From a checkpoint of a small transformer trained on Wikipedia: MLP 1280 SwiGLU, 532M tokens.
Each number is 50 + 15 x the weight over the matrix's rms, rounded and kept within 0 to 99. Layers, rows and columns count from 0.

# down: layer 3 MLP down (transposed), 1280x256, rms 0.0823, rows 1063-1129, columns 192-223
# gate: layer 3 MLP gate, 1280x256, rms 0.0986, rows 1064-1130, columns 192-223
# up: layer 3 MLP up, 1280x256, rms 0.0937, rows 1064-1129, columns 192-223
down1063:42 36 56 39 22 59 50 75 19 54 61 47 73 64 61 50 49 60 49 48 44 34 48 57 43 63 51 44 69 53 41 42
gate1064:56 57 35 48 47 62 58 59 48 27 78 51 19 49 56 53 35 41 35 46 44 50 59 60 62 59 64 63 45 79 31 34
up1064:47 44 48 42 49 46 57 77 64 81 59 19 55 44 45 82 55 38 45 83 38 56 20 43 51 52 75 67 60 50 65 36
down1064:64 56 25 62 31 80 54 57 45 37 65 61 43 53 63 58 31 33 56 56 42 76 53 65 65 78 63 57 55 38 23 47
gate1065:26 22 47 57 54 49 64 63 43 41 68 35 52 52 33 35 63 46 58 64 28 71 33 31 56 26 26 42 62 66 49 51
up1065:54 32 46 14 53 59 40 23 50 61 47 51 34 38 60 41 50 44 59 76 62 65 67 39 48 25 56 45 35 68 35 58
down1065:55 18 40 65 20 43 78 48 46 41 55 35 58 51 80 34 48 26 45 45 69 46 31 45 42 47 41 59 58 51 52 34
gate1066:44 66 70 46 52 41 44 54 26 40 41 64 76 65 44 65 41 63 76 52 50 57 57 48 64 20 62 58 48 58 91 14
up1066:64 43 59 43 38 63 08 52 57 59 39 59 62 96 28 45 55 77 52 45 46 44 88 52 68 25 13 48 55 32 47 62
down1066:75 64 41 40 48 62 22 61 74 29 50 40 55 69 25 47 48 50 36 70 49 30 45 34 51 61 55 52 53 60 50 66
gate1067:58 42 61 42 68 73 39 42 36 81 32 60 53 18 46 66 68 59 72 43 72 41 43 49 28 42 59 63 50 62 36 59
up1067:28 54 77 45 51 80 33 53 55 53 58 33 70 48 65 34 54 58 67 49 53 55 29 33 67 41 53 35 64 74 84 71
down1067:20 63 52 58 52 63 51 33 63 57 55 37 21 47 70 59 81 40 40 55 48 57 50 48 15 63 56 52 35 47 60 51
gate1068:82 71 34 23 28 42 28 77 56 33 33 47 24 73 42 44 63 70 48 29 63 37 75 48 76 39 38 37 35 54 39 50
up1068:41 32 27 51 46 56 54 80 34 59 48 40 23 44 56 62 49 64 36 61 54 69 57 79 45 38 57 57 36 26 56 72
down1068:65 62 47 42 43 50 62 45 35 52 51 38 66 56 65 49 38 38 49 41 63 46 55 52 77 38 48 43 26 62 85 70
gate1069:43 79 41 67 84 73 47 28 57 41 54 38 73 53 64 42 51 49 42 49 24 54 37 51 38 70 50 29 77 61 41 67
up1069:31 38 48 66 42 49 81 78 37 54 57 58 58 36 59 33 33 71 58 67 66 78 42 36 41 45 56 04 18 46 41 71
down1069:38 58 54 43 49 55 67 38 54 68 46 63 44 68 73 38 33 41 76 52 62 34 50 37 38 27 55 55 38 37 62 65
gate1070:58 71 49 51 44 48 52 26 58 83 51 34 63 62 27 44 32 47 55 63 46 17 34 63 77 34 51 55 72 58 52 38
up1070:41 40 49 37 45 67 71 74 61 49 35 45 29 41 29 36 78 55 85 56 39 63 54 75 67 32 52 58 43 24 41 52
down1070:56 60 42 76 41 59 53 50 57 35 35 49 57 25 40 49 60 55 54 57 47 79 46 49 26 29 66 25 43 62 40 66
gate1071:49 21 28 54 51 52 50 36 36 67 64 30 55 73 38 73 38 63 45 44 44 68 30 76 46 43 54 48 34 35 36 54
up1071:42 52 75 39 64 56 64 62 52 35 50 59 40 46 68 48 61 42 45 40 63 63 50 53 47 51 80 48 68 31 77 46
down1071:60 37 39 67 41 53 60 53 56 47 49 51 65 39 36 65 42 41 40 39 55 57 47 50 60 41 30 60 21 53 32 52
gate1072:46 49 53 45 33 53 43 27 58 56 35 46 62 61 67 71 28 46 42 44 68 57 59 56 80 55 22 41 35 37 74 59
up1072:60 35 31 64 66 58 43 51 34 43 25 57 36 53 24 50 59 56 63 71 62 63 46 53 44 61 50 44 66 29 71 52
down1072:40 55 54 54 49 63 42 44 26 34 46 57 72 44 62 24 68 11 39 51 66 60 48 45 51 56 55 50 57 48 32 46
gate1073:31 19 59 55 71 47 19 83 47 51 50 39 45 55 50 63 43 81 39 56 63 56 42 41 56 56 36 37 64 49 44 25
up1073:46 80 44 47 54 49 71 58 33 47 36 60 40 33 33 36 46 32 70 48 65 64 51 48 52 43 38 49 56 35 62 17
down1073:61 60 18 56 44 52 69 14 81 53 11 28 50 45 53 58 56 56 59 54 67 11 70 59 47 86 45 36 59 55 31 35
gate1074:67 54 45 34 35 41 09 52 73 52 63 71 42 91 44 69 24 39 17 23 45 10 25 41 71 66 77 16 36 69 26 53
up1074:39 62 63 41 58 60 57 60 57 37 49 62 39 57 50 28 53 80 57 41 58 46 53 50 48 55 54 68 58 60 57 80
down1074:63 70 38 22 48 77 50 57 51 56 59 12 34 37 29 48 26 52 41 15 59 30 73 56 65 54 63 55 30 41 23 72
gate1075:49 33 21 18 37 49 59 51 49 52 38 41 58 72 35 18 48 48 54 70 42 57 42 69 59 67 48 66 44 50 38 59
up1075:33 52 39 46 27 34 55 55 64 30 39 70 39 49 33 37 08 39 41 29 50 43 36 39 49 53 79 24 19 35 65 40
down1075:32 46 71 67 39 69 51 57 43 60 02 63 48 65 54 50 61 54 52 74 53 49 35 68 47 62 36 35 50 35 60 81
gate1076:45 43 47 50 57 69 41 59 36 28 31 43 44 42 75 23 41 55 62 55 53 63 28 47 58 40 45 44 78 79 40 49
up1076:60 50 61 26 45 24 43 52 26 61 34 31 38 60 34 37 54 33 28 47 30 68 25 28 55 62 79 49 52 47 62 49
down1076:51 57 04 24 64 25 54 53 44 49 51 45 44 57 18 49 43 37 08 39 54 45 60 39 56 48 40 39 70 48 40 32
gate1077:48 48 29 51 69 37 32 58 88 69 39 23 41 47 35 35 60 44 48 45 55 83 49 52 58 26 49 48 66 45 41 56
up1077:58 35 54 57 57 60 62 41 46 58 44 59 68 35 72 54 69 72 61 49 60 64 69 75 53 43 54 48 36 34 42 35
down1077:51 53 68 44 33 59 46 53 50 67 49 59 57 31 72 33 46 53 32 69 46 28 60 47 53 30 39 42 46 53 46 43
gate1078:50 68 39 62 61 81 73 54 42 41 31 69 52 45 39 34 64 67 53 81 26 27 62 35 37 33 61 69 58 22 72 44
up1078:49 78 40 54 51 37 54 57 47 45 49 33 59 40 24 51 44 60 28 65 27 20 74 45 48 49 63 50 51 45 39 47
down1078:79 63 68 56 50 47 34 28 53 68 65 56 32 35 67 76 31 46 45 60 40 43 53 63 81 44 40 40 72 01 39 48
gate1079:47 62 31 49 40 34 30 59 54 57 37 56 52 40 33 35 64 54 60 60 37 65 61 20 66 36 80 42 53 73 47 67
up1079:31 46 56 50 68 64 54 00 52 45 17 75 49 32 39 31 37 72 55 46 52 66 73 40 53 64 66 62 36 67 44 39
down1079:53 74 52 51 48 51 84 47 50 37 53 57 41 35 41 58 66 46 45 32 47 39 58 60 59 32 45 35 71 25 49 36
gate1080:70 25 68 33 59 42 51 66 67 46 53 61 44 74 52 61 41 71 38 27 46 42 25 38 52 35 26 38 62 43 57 60
up1080:45 46 70 47 25 62 67 40 30 62 64 34 71 68 44 53 58 39 57 30 50 42 33 51 58 75 58 32 51 63 39 74
down1080:64 68 41 67 16 38 62 26 63 49 54 29 37 79 27 53 85 36 30 78 39 35 47 31 73 57 32 45 82 63 35 69
gate1081:39 26 52 48 64 72 36 54 91 35 62 44 65 66 45 66 34 27 46 33 15 47 52 73 64 37 31 48 89 50 28 60
up1081:57 58 63 58 29 50 49 30 26 28 45 43 27 45 21 38 50 47 41 50 61 53 38 46 39 73 38 53 67 48 27 49
down1081:38 36 75 20 66 38 60 26 64 57 58 51 35 38 64 54 54 46 57 47 74 41 68 32 39 36 80 58 62 31 29 28
gate1082:30 42 52 42 64 67 38 41 51 34 44 43 53 43 41 23 35 63 75 64 45 50 82 37 74 74 54 51 53 48 56 71
up1082:34 45 71 55 39 42 47 32 62 27 32 60 52 03 35 44 65 27 69 50 57 66 64 63 66 71 46 67 70 67 40 37
down1082:54 51 36 49 47 40 60 62 28 37 64 50 55 71 40 25 57 40 33 54 37 39 41 42 32 76 43 35 71 60 65 59
gate1083:68 40 29 74 37 53 47 57 68 48 43 47 56 52 63 60 59 78 31 29 62 43 45 62 52 28 42 44 29 48 65 79
up1083:74 59 72 66 44 40 46 54 86 66 35 29 58 48 44 45 07 54 51 64 66 18 37 44 51 67 53 36 55 18 66 50
down1083:63 33 25 57 87 24 58 37 64 51 53 77 20 19 37 48 42 41 44 57 61 69 69 53 71 27 41 58 70 44 45 38
gate1084:53 60 36 48 37 60 21 57 44 38 50 49 43 66 71 23 39 50 52 42 48 45 33 59 77 70 69 47 57 43 21 53
up1084:76 63 64 68 52 53 49 35 52 56 48 48 37 37 33 65 60 21 44 78 30 60 63 47 41 28 47 37 64 33 24 54
down1084:51 68 50 42 63 31 59 37 46 69 53 67 59 43 30 64 55 80 46 36 33 45 27 48 59 41 62 53 57 34 60 59
gate1085:44 64 67 53 36 57 68 45 65 38 65 54 60 69 47 67 57 37 44 58 47 26 57 53 43 52 42 41 67 59 61 33
up1085:46 24 62 33 39 50 69 62 40 36 44 35 24 33 34 37 31 51 67 28 54 54 49 73 75 39 56 65 48 48 46 71
down1085:70 91 54 49 53 34 44 61 49 41 63 49 48 58 31 49 49 32 48 44 30 47 56 53 53 34 45 62 42 51 76 21
gate1086:58 57 92 42 73 58 50 51 43 52 39 31 42 65 31 42 32 41 46 46 32 58 76 35 29 47 78 31 74 65 38 67
up1086:25 50 40 75 34 50 80 35 52 71 69 55 20 52 54 55 57 64 60 44 73 49 50 40 49 54 68 45 38 10 40 48
down1086:61 83 33 33 72 56 58 47 52 52 38 44 35 21 36 59 57 39 41 64 78 59 54 59 59 53 32 67 31 46 51 46
gate1087:61 68 63 54 33 74 37 34 58 56 42 43 64 47 66 80 67 22 76 45 44 68 65 76 67 61 48 35 74 33 38 72
up1087:55 48 59 53 30 61 45 49 52 50 89 76 64 50 32 62 61 30 48 46 53 77 41 28 18 64 66 72 49 36 54 47
down1087:58 27 79 59 44 68 24 77 42 37 79 53 43 26 46 58 39 55 27 46 39 60 55 42 75 57 54 59 62 50 54 60
gate1088:47 90 71 34 53 67 48 48 71 49 59 43 46 41 32 82 50 24 43 26 66 45 67 38 47 75 56 53 60 43 73 49
up1088:42 39 50 53 67 54 76 57 42 27 61 68 64 30 82 52 51 36 42 49 35 43 58 68 45 68 63 40 63 37 52 70
down1088:48 54 76 46 70 53 29 43 38 72 33 49 37 42 40 62 66 57 73 32 51 71 31 70 63 29 42 55 45 29 51 53
gate1089:24 33 33 40 50 47 49 56 59 55 56 54 58 40 73 48 35 25 72 45 23 81 46 59 45 49 47 58 33 57 40 62
up1089:48 46 66 49 64 63 48 39 45 46 57 55 50 39 63 64 48 44 68 51 35 19 51 43 36 34 68 39 74 41 69 56
down1089:63 22 51 31 48 53 57 37 57 40 82 38 40 55 48 40 56 23 53 37 31 45 68 46 40 51 55 28 46 56 53 49
gate1090:45 73 54 46 46 56 56 53 39 58 40 22 60 59 22 61 73 40 47 58 39 26 61 49 55 45 26 27 59 45 56 45
up1090:47 62 50 48 30 64 31 50 49 79 49 25 69 51 56 43 46 56 26 65 66 46 53 51 55 63 43 71 46 28 35 51
down1090:50 55 41 50 53 45 38 37 36 51 19 55 63 35 39 35 41 52 64 37 38 41 50 44 43 47 69 48 56 44 50 36
gate1091:28 67 54 30 83 72 54 48 53 85 54 65 48 61 76 29 55 77 69 51 59 50 42 67 58 64 39 59 34 51 42 61
up1091:69 73 53 36 55 34 24 52 72 62 65 18 53 17 41 48 46 56 76 65 55 59 47 47 30 31 38 36 63 48 52 22
down1091:80 50 74 48 76 57 56 41 34 49 42 74 30 50 46 53 55 32 39 67 36 28 43 55 39 62 33 68 53 49 60 59
gate1092:47 42 23 60 64 51 25 47 39 77 70 53 31 41 68 58 95 24 66 24 56 28 59 22 80 39 40 31 11 60 78 40
up1092:73 58 51 67 61 46 60 69 58 56 42 89 51 64 44 40 62 52 54 52 42 51 61 38 26 31 41 37 65 54 48 60
down1092:50 54 60 48 42 77 60 47 64 72 50 48 55 26 73 40 35 51 40 38 52 58 72 40 47 77 35 50 71 52 56 42
gate1093:60 67 72 44 54 30 50 37 61 51 55 59 32 38 49 55 37 18 71 42 71 47 54 45 29 57 56 85 33 55 50 19
up1093:54 41 18 40 52 50 38 60 58 75 52 35 70 76 61 20 28 47 28 52 43 52 47 40 53 32 48 30 45 40 35 58
down1093:60 38 62 47 69 53 58 24 60 35 17 29 66 68 74 59 53 77 38 53 22 32 45 52 88 25 74 66 84 47 43 55
gate1094:50 39 47 49 46 62 55 54 80 48 50 65 46 38 29 47 50 35 57 37 71 31 40 51 55 69 67 66 24 37 49 62
up1094:46 46 55 33 43 27 30 70 36 27 45 48 37 65 47 45 77 34 42 57 30 43 47 52 52 66 36 56 42 35 27 46
down1094:52 49 34 42 50 51 57 62 74 47 34 56 48 33 54 58 58 45 48 47 39 28 45 39 21 44 17 34 53 30 75 74
gate1095:34 46 63 55 44 69 57 54 91 36 28 29 61 15 40 37 42 41 49 52 39 48 40 33 52 62 55 62 68 42 57 49
up1095:40 77 57 58 31 38 23 43 54 53 44 81 34 58 72 32 68 73 28 42 74 53 49 36 56 62 65 30 57 52 61 39
down1095:36 49 69 44 39 90 80 69 25 45 65 51 48 48 77 65 49 47 57 33 48 36 75 43 48 71 54 53 62 58 41 50
gate1096:47 61 71 46 67 49 61 56 49 49 14 60 76 75 34 51 62 44 83 45 59 60 47 72 56 48 48 51 28 29 55 32
up1096:27 60 40 63 74 26 54 34 48 66 48 39 23 59 60 47 27 26 49 46 69 61 26 27 44 51 54 54 67 46 47 42
down1096:61 52 39 49 69 44 52 61 25 68 24 53 60 47 56 58 47 66 50 45 30 56 44 75 39 48 58 33 42 56 50 66
gate1097:21 62 68 44 72 73 47 51 38 49 62 45 42 38 59 35 35 67 40 51 41 80 31 64 39 47 63 70 30 57 64 86
up1097:70 41 67 70 44 24 53 18 35 47 33 68 72 52 26 65 26 29 70 61 65 47 53 61 41 49 71 38 48 54 19 59
down1097:60 59 36 37 75 45 41 52 61 55 39 39 22 28 46 56 36 68 43 17 38 61 41 47 81 66 50 38 62 52 58 60
gate1098:64 36 48 45 49 63 43 58 61 51 49 52 57 70 77 50 54 55 57 63 51 28 71 82 42 30 59 61 78 39 30 63
up1098:57 57 65 43 57 76 55 69 35 76 50 41 26 69 77 30 51 77 43 43 60 51 75 60 76 71 24 52 56 74 51 69
down1098:51 48 77 49 81 33 51 47 37 65 56 47 43 58 55 45 77 71 47 35 40 57 69 42 42 68 56 67 37 48 37 47
gate1099:52 67 53 40 44 55 38 60 49 61 47 35 55 64 34 36 66 41 99 66 75 55 51 52 49 45 62 42 78 40 65 46
up1099:55 14 57 37 48 43 71 62 86 60 51 53 39 60 72 27 30 46 43 54 45 80 30 12 46 78 45 31 46 46 38 62
down1099:51 64 91 65 61 54 42 52 66 38 44 44 44 35 62 54 52 36 36 51 54 33 70 45 28 56 44 50 65 53 39 49
gate1100:57 51 46 41 33 46 51 63 30 52 37 54 48 62 41 46 33 17 59 31 51 37 29 35 67 44 77 33 52 82 50 58
up1100:47 47 46 54 27 55 52 74 51 64 33 73 70 58 41 38 35 58 32 57 65 54 65 78 44 61 58 38 39 53 63 81
down1100:64 61 58 43 28 59 57 39 54 50 26 24 60 55 40 55 46 84 34 38 39 48 71 56 47 54 35 71 72 62 58 47
gate1101:67 61 39 41 54 77 54 42 48 53 57 44 68 51 39 68 82 27 32 55 52 53 64 79 43 34 52 58 47 47 54 62
up1101:59 25 18 67 25 46 70 59 39 60 78 47 46 29 58 47 56 46 31 41 52 56 23 54 40 76 64 59 38 20 34 44
down1101:63 25 42 46 41 64 39 55 35 56 18 06 38 26 64 74 61 63 66 37 41 29 41 24 59 37 27 60 55 15 66 49
gate1102:28 62 23 30 48 63 65 30 63 43 36 61 66 50 39 51 44 27 71 68 41 69 67 49 74 48 70 52 56 45 56 26
up1102:32 31 33 74 46 60 45 41 53 31 57 41 30 28 78 40 58 27 72 84 63 57 25 46 44 16 78 56 83 68 31 12
down1102:75 44 26 26 41 53 41 48 49 41 50 62 48 62 45 59 46 44 44 43 58 69 51 39 44 36 54 42 44 69 28 55
gate1103:45 62 38 73 57 60 46 28 55 59 28 43 75 63 70 47 51 35 58 29 33 56 65 64 75 45 56 48 65 43 23 76
up1103:41 64 94 45 51 58 23 57 25 51 43 77 47 34 60 24 37 42 55 64 62 57 34 70 37 39 43 67 37 66 35 47
down1103:58 65 58 41 43 61 20 31 39 28 37 65 58 64 12 49 52 24 35 44 44 26 64 49 62 45 46 44 64 32 45 68
gate1104:33 55 47 60 48 25 26 37 46 31 64 48 50 52 54 62 50 61 82 37 72 56 54 43 64 37 48 61 44 23 47 64
up1104:54 37 54 71 58 61 60 40 58 62 51 51 49 57 18 46 44 72 42 54 46 50 39 77 68 71 33 46 30 38 71 51
down1104:56 47 73 55 71 32 51 66 64 58 35 44 34 44 53 39 31 54 34 57 58 55 42 28 39 61 42 68 56 52 61 65
gate1105:53 37 47 58 66 43 62 64 58 51 23 31 40 65 32 62 16 63 53 41 72 51 46 55 50 32 45 30 48 44 61 26
up1105:40 41 35 46 31 68 22 50 40 29 73 30 32 27 36 56 56 78 38 50 23 31 45 26 26 47 26 27 73 67 37 51
down1105:46 39 47 58 21 62 69 39 69 68 65 60 55 19 38 52 73 54 31 53 46 54 49 31 49 29 41 43 67 42 36 53
gate1106:19 54 59 48 31 77 57 50 41 46 22 44 22 51 43 45 35 46 80 67 38 70 69 62 75 37 48 65 46 58 60 61
up1106:59 44 46 65 59 34 42 49 45 55 31 64 34 56 44 46 52 58 47 42 45 61 75 32 60 38 37 63 73 63 44 50
down1106:20 40 66 57 68 40 64 52 58 35 69 46 32 53 73 44 36 52 59 66 27 49 19 43 59 43 56 52 48 60 58 77
gate1107:52 63 45 17 47 86 11 63 48 53 43 53 50 50 57 43 68 64 51 50 37 48 55 17 44 54 50 09 78 40 52 69
up1107:48 42 48 67 57 30 73 64 72 49 39 33 58 46 24 44 47 63 53 70 56 38 45 57 62 75 38 51 59 45 60 54
down1107:53 36 48 70 62 14 62 60 56 37 30 64 34 47 40 80 55 28 66 73 63 63 77 34 53 54 73 70 35 74 55 33
gate1108:30 66 58 50 29 56 40 48 52 51 37 78 58 54 40 52 58 60 61 70 49 48 86 61 73 25 66 35 71 37 73 42
up1108:33 36 45 59 58 77 59 37 34 41 37 48 57 48 41 37 75 82 50 62 38 21 72 75 46 13 62 48 50 54 57 86
down1108:39 41 81 66 63 32 51 46 27 42 59 56 52 52 45 54 58 75 47 28 44 36 53 56 26 35 32 65 52 42 69 59
gate1109:72 85 51 56 38 44 58 65 52 28 30 46 56 57 50 56 60 43 37 61 22 37 63 45 55 44 57 72 46 44 53 50
up1109:59 33 62 38 45 58 60 21 21 66 54 42 50 48 33 28 58 44 41 52 71 80 34 64 64 36 48 15 43 59 49 42
down1109:43 72 53 67 71 42 66 28 42 37 63 62 56 38 32 36 43 42 59 35 40 81 48 19 16 37 53 48 39 52 46 88
gate1110:45 42 79 61 30 32 61 55 60 49 42 33 59 47 60 29 59 45 56 66 64 52 32 43 51 60 56 40 73 18 34 41
up1110:58 42 48 60 17 38 33 36 30 34 44 51 49 46 37 50 37 44 63 60 52 40 57 64 65 54 32 74 34 74 36 43
down1110:52 51 61 66 62 75 60 53 30 70 61 37 58 44 50 78 43 57 42 60 61 69 52 63 42 62 59 40 38 51 42 45
gate1111:80 62 55 34 60 48 55 31 48 45 58 39 56 50 48 72 41 47 52 21 57 27 29 49 36 47 27 21 41 69 59 54
up1111:51 37 48 61 40 44 15 45 82 57 67 53 47 34 46 48 60 31 58 66 54 57 50 27 06 31 46 77 20 56 48 46
down1111:57 47 64 70 57 54 24 55 73 35 54 19 54 41 31 46 38 25 48 40 46 39 59 53 31 55 54 51 65 61 58 31
gate1112:60 59 61 67 57 91 54 34 36 67 52 19 46 60 50 40 52 48 53 51 48 66 64 71 64 46 67 31 41 43 60 44
up1112:65 43 43 59 46 47 42 62 42 40 63 72 54 45 54 37 67 52 49 66 40 80 35 45 50 61 78 38 42 63 40 36
down1112:59 43 58 64 39 60 60 57 51 44 42 54 49 53 59 44 64 37 48 58 45 67 47 50 73 66 46 34 68 60 62 42
gate1113:35 73 48 38 32 61 41 65 55 80 22 90 56 66 62 78 73 41 36 35 45 44 63 39 57 43 72 27 60 61 52 34
up1113:75 63 57 47 52 36 11 41 35 50 55 37 72 36 64 45 51 45 67 57 74 31 55 70 72 23 70 61 72 39 58 53
down1113:57 38 35 39 64 41 35 67 52 57 59 69 34 67 50 36 42 46 75 52 53 62 40 76 46 60 41 61 63 54 25 31
gate1114:60 57 61 73 36 39 41 48 32 34 58 56 51 54 59 50 56 44 69 67 37 51 54 30 23 51 66 77 28 47 53 67
up1114:69 46 52 58 53 45 54 61 64 36 34 43 44 43 61 53 64 36 28 68 45 41 53 46 61 43 21 46 45 47 52 38
down1114:53 55 94 45 44 58 78 44 53 30 43 32 34 69 85 48 69 27 29 79 50 93 43 26 48 22 35 49 61 46 72 41
gate1115:69 50 39 57 71 57 22 69 37 71 63 46 34 52 19 38 40 57 61 41 54 54 71 33 35 63 55 63 24 42 62 39
up1115:61 57 37 79 36 21 35 75 54 40 41 81 37 43 28 40 40 71 37 36 81 62 58 39 34 45 35 72 44 56 58 53
down1115:19 55 54 75 30 58 32 58 71 45 33 55 47 67 62 51 35 35 37 35 49 49 50 54 34 53 30 84 64 30 18 48
gate1116:60 47 50 65 43 62 47 29 62 50 45 43 60 54 51 64 42 44 70 50 64 26 60 55 55 25 52 59 25 46 54 47
up1116:36 28 52 66 31 53 52 62 10 51 40 61 37 34 62 38 50 54 40 52 50 38 41 64 56 71 52 30 60 49 66 41
down1116:50 73 61 43 48 36 78 36 30 35 59 53 78 39 35 44 42 50 43 43 34 41 69 71 48 55 72 22 53 68 61 49
gate1117:59 30 43 38 41 61 31 69 49 38 55 38 69 59 32 53 22 34 56 34 80 23 55 66 58 42 50 46 60 52 34 59
up1117:40 22 38 39 58 51 55 57 68 28 60 33 48 66 30 36 27 30 48 66 38 53 50 33 44 36 51 33 53 64 51 43
down1117:67 34 45 43 43 77 42 52 32 50 34 47 44 59 33 54 50 21 60 67 57 57 64 39 53 29 83 58 56 70 52 75
gate1118:44 30 37 26 47 79 55 45 41 75 52 75 39 40 58 56 47 51 33 47 39 52 44 48 38 61 38 50 51 76 39 56
up1118:80 28 32 56 60 46 87 52 68 68 29 84 37 53 37 60 54 35 51 53 58 78 41 41 39 23 48 47 49 58 61 54
down1118:36 35 71 48 22 33 65 44 32 32 56 53 65 62 34 62 54 53 54 41 43 48 64 35 52 45 69 57 46 51 52 53
gate1119:18 50 49 10 58 17 51 59 51 33 24 54 33 54 73 48 05 63 53 47 69 66 59 71 78 57 32 66 32 50 43 63
up1119:40 55 50 47 41 21 27 50 48 56 73 86 65 40 35 30 54 59 63 39 52 57 58 49 35 64 48 55 65 45 55 58
down1119:64 63 57 66 56 50 71 40 43 65 29 42 70 47 50 60 80 40 25 52 58 28 46 47 42 57 56 40 65 60 43 41
gate1120:57 65 49 42 67 27 49 35 34 39 40 43 38 67 46 40 33 60 46 74 71 70 60 30 50 61 53 65 37 33 56 64
up1120:53 64 56 30 57 34 36 49 57 60 50 33 48 64 25 29 28 59 42 81 40 37 42 50 51 44 74 47 66 62 22 56
down1120:43 57 58 70 37 54 20 38 60 38 61 67 29 57 61 45 44 38 52 50 76 55 72 53 60 40 46 72 58 54 64 57
gate1121:59 63 46 60 75 55 31 37 50 54 54 29 69 47 58 50 43 31 40 70 79 63 43 56 51 63 70 70 57 63 67 47
up1121:26 56 42 43 64 22 39 39 52 51 60 45 64 60 58 65 56 38 46 70 61 32 41 37 36 70 43 81 81 32 54 39
down1121:42 41 30 65 60 49 29 42 43 45 58 69 41 46 62 63 65 70 55 59 49 46 43 56 57 49 50 55 50 24 42 43
gate1122:49 45 51 41 68 76 52 66 62 50 54 51 39 38 39 40 70 46 33 80 61 58 41 21 56 50 56 42 19 30 45 44
up1122:30 63 56 25 60 65 58 40 27 52 31 53 37 46 27 67 24 37 58 64 48 50 53 52 46 48 52 63 59 61 62 43
down1122:51 38 70 65 56 45 47 36 37 43 48 76 66 26 20 55 31 45 60 65 69 44 26 53 38 52 39 54 38 45 66 61
gate1123:73 53 54 57 37 51 65 47 69 48 41 41 30 52 55 57 67 27 68 49 63 41 46 57 47 44 48 53 81 38 48 45
up1123:50 48 39 34 61 24 49 51 72 36 70 27 56 78 86 47 24 49 40 26 18 68 48 29 59 38 48 30 56 64 33 62
down1123:58 45 89 45 60 55 70 35 52 26 43 55 41 35 55 45 66 54 60 38 13 45 48 53 12 63 60 41 52 36 20 53
gate1124:76 62 62 74 47 51 72 49 63 51 52 28 56 61 23 35 33 76 51 73 54 71 55 35 65 32 68 54 39 27 65 41
up1124:44 21 19 40 35 57 37 53 14 57 63 48 54 64 40 45 45 50 45 55 55 31 52 71 62 32 37 39 37 40 18 78
down1124:44 47 52 59 58 13 50 55 60 45 68 48 46 54 31 63 53 38 47 56 62 71 31 72 66 56 48 32 59 73 47 60
gate1125:36 46 38 42 71 43 77 40 43 31 66 48 75 24 54 47 32 62 60 57 46 64 67 61 46 26 80 72 48 75 37 34
up1125:15 38 72 59 34 58 46 57 57 46 41 53 59 46 88 48 68 49 66 49 52 60 43 63 67 65 76 52 35 46 61 39
down1125:27 19 27 64 58 59 31 64 37 52 41 23 00 44 49 59 48 74 46 73 45 54 53 43 45 52 23 36 42 51 45 73
gate1126:59 35 51 45 47 73 67 71 35 63 59 68 67 60 60 33 31 24 66 38 50 27 52 46 47 64 61 65 51 46 56 47
up1126:58 62 44 64 53 57 41 48 40 48 42 22 43 20 35 59 73 83 25 66 38 57 42 68 63 42 49 34 34 67 53 58
down1126:44 52 56 30 65 59 52 32 48 59 35 46 80 40 35 51 61 49 42 35 31 46 45 64 52 57 55 24 52 43 57 45
gate1127:41 62 44 39 54 48 40 43 59 67 31 56 50 52 40 22 41 57 57 56 41 54 37 32 66 59 79 26 43 38 19 59
up1127:48 39 35 55 48 67 57 47 63 35 58 56 57 75 61 42 43 26 44 67 36 45 61 39 65 64 50 69 73 43 41 66
down1127:50 59 36 66 31 68 45 55 42 51 56 54 71 41 56 45 35 38 50 34 47 53 55 61 49 29 65 42 42 62 45 79
gate1128:55 52 41 56 44 49 53 41 65 41 61 33 77 48 45 26 57 38 49 25 31 44 46 51 77 53 35 50 69 47 49 61
up1128:48 47 38 62 36 50 66 00 44 76 71 62 62 37 45 61 75 50 34 40 61 52 56 69 62 53 57 47 50 71 74 38
down1128:55 77 40 48 61 40 52 37 32 28 55 72 49 64 54 46 51 52 50 38 52 38 70 42 12 55 40 71 42 64 80 60
gate1129:45 49 45 47 53 27 78 50 68 49 32 60 57 72 41 70 26 50 68 53 72 54 60 18 22 35 71 62 52 47 11 55
up1129:46 73 69 63 51 59 51 31 53 51 38 53 59 49 41 67 37 22 46 16 23 13 50 26 64 37 64 40 59 43 44 41
down1129:61 61 81 42 60 60 42 41 67 68 81 25 46 36 59 26 54 53 49 13 20 60 41 46 50 77 50 55 45 44 63 32
gate1130:69 30 23 35 70 62 41 47 62 62 17 43 65 66 80 33 50 42 54 53 76 53 24 23 52 40 62 44 52 47 50 36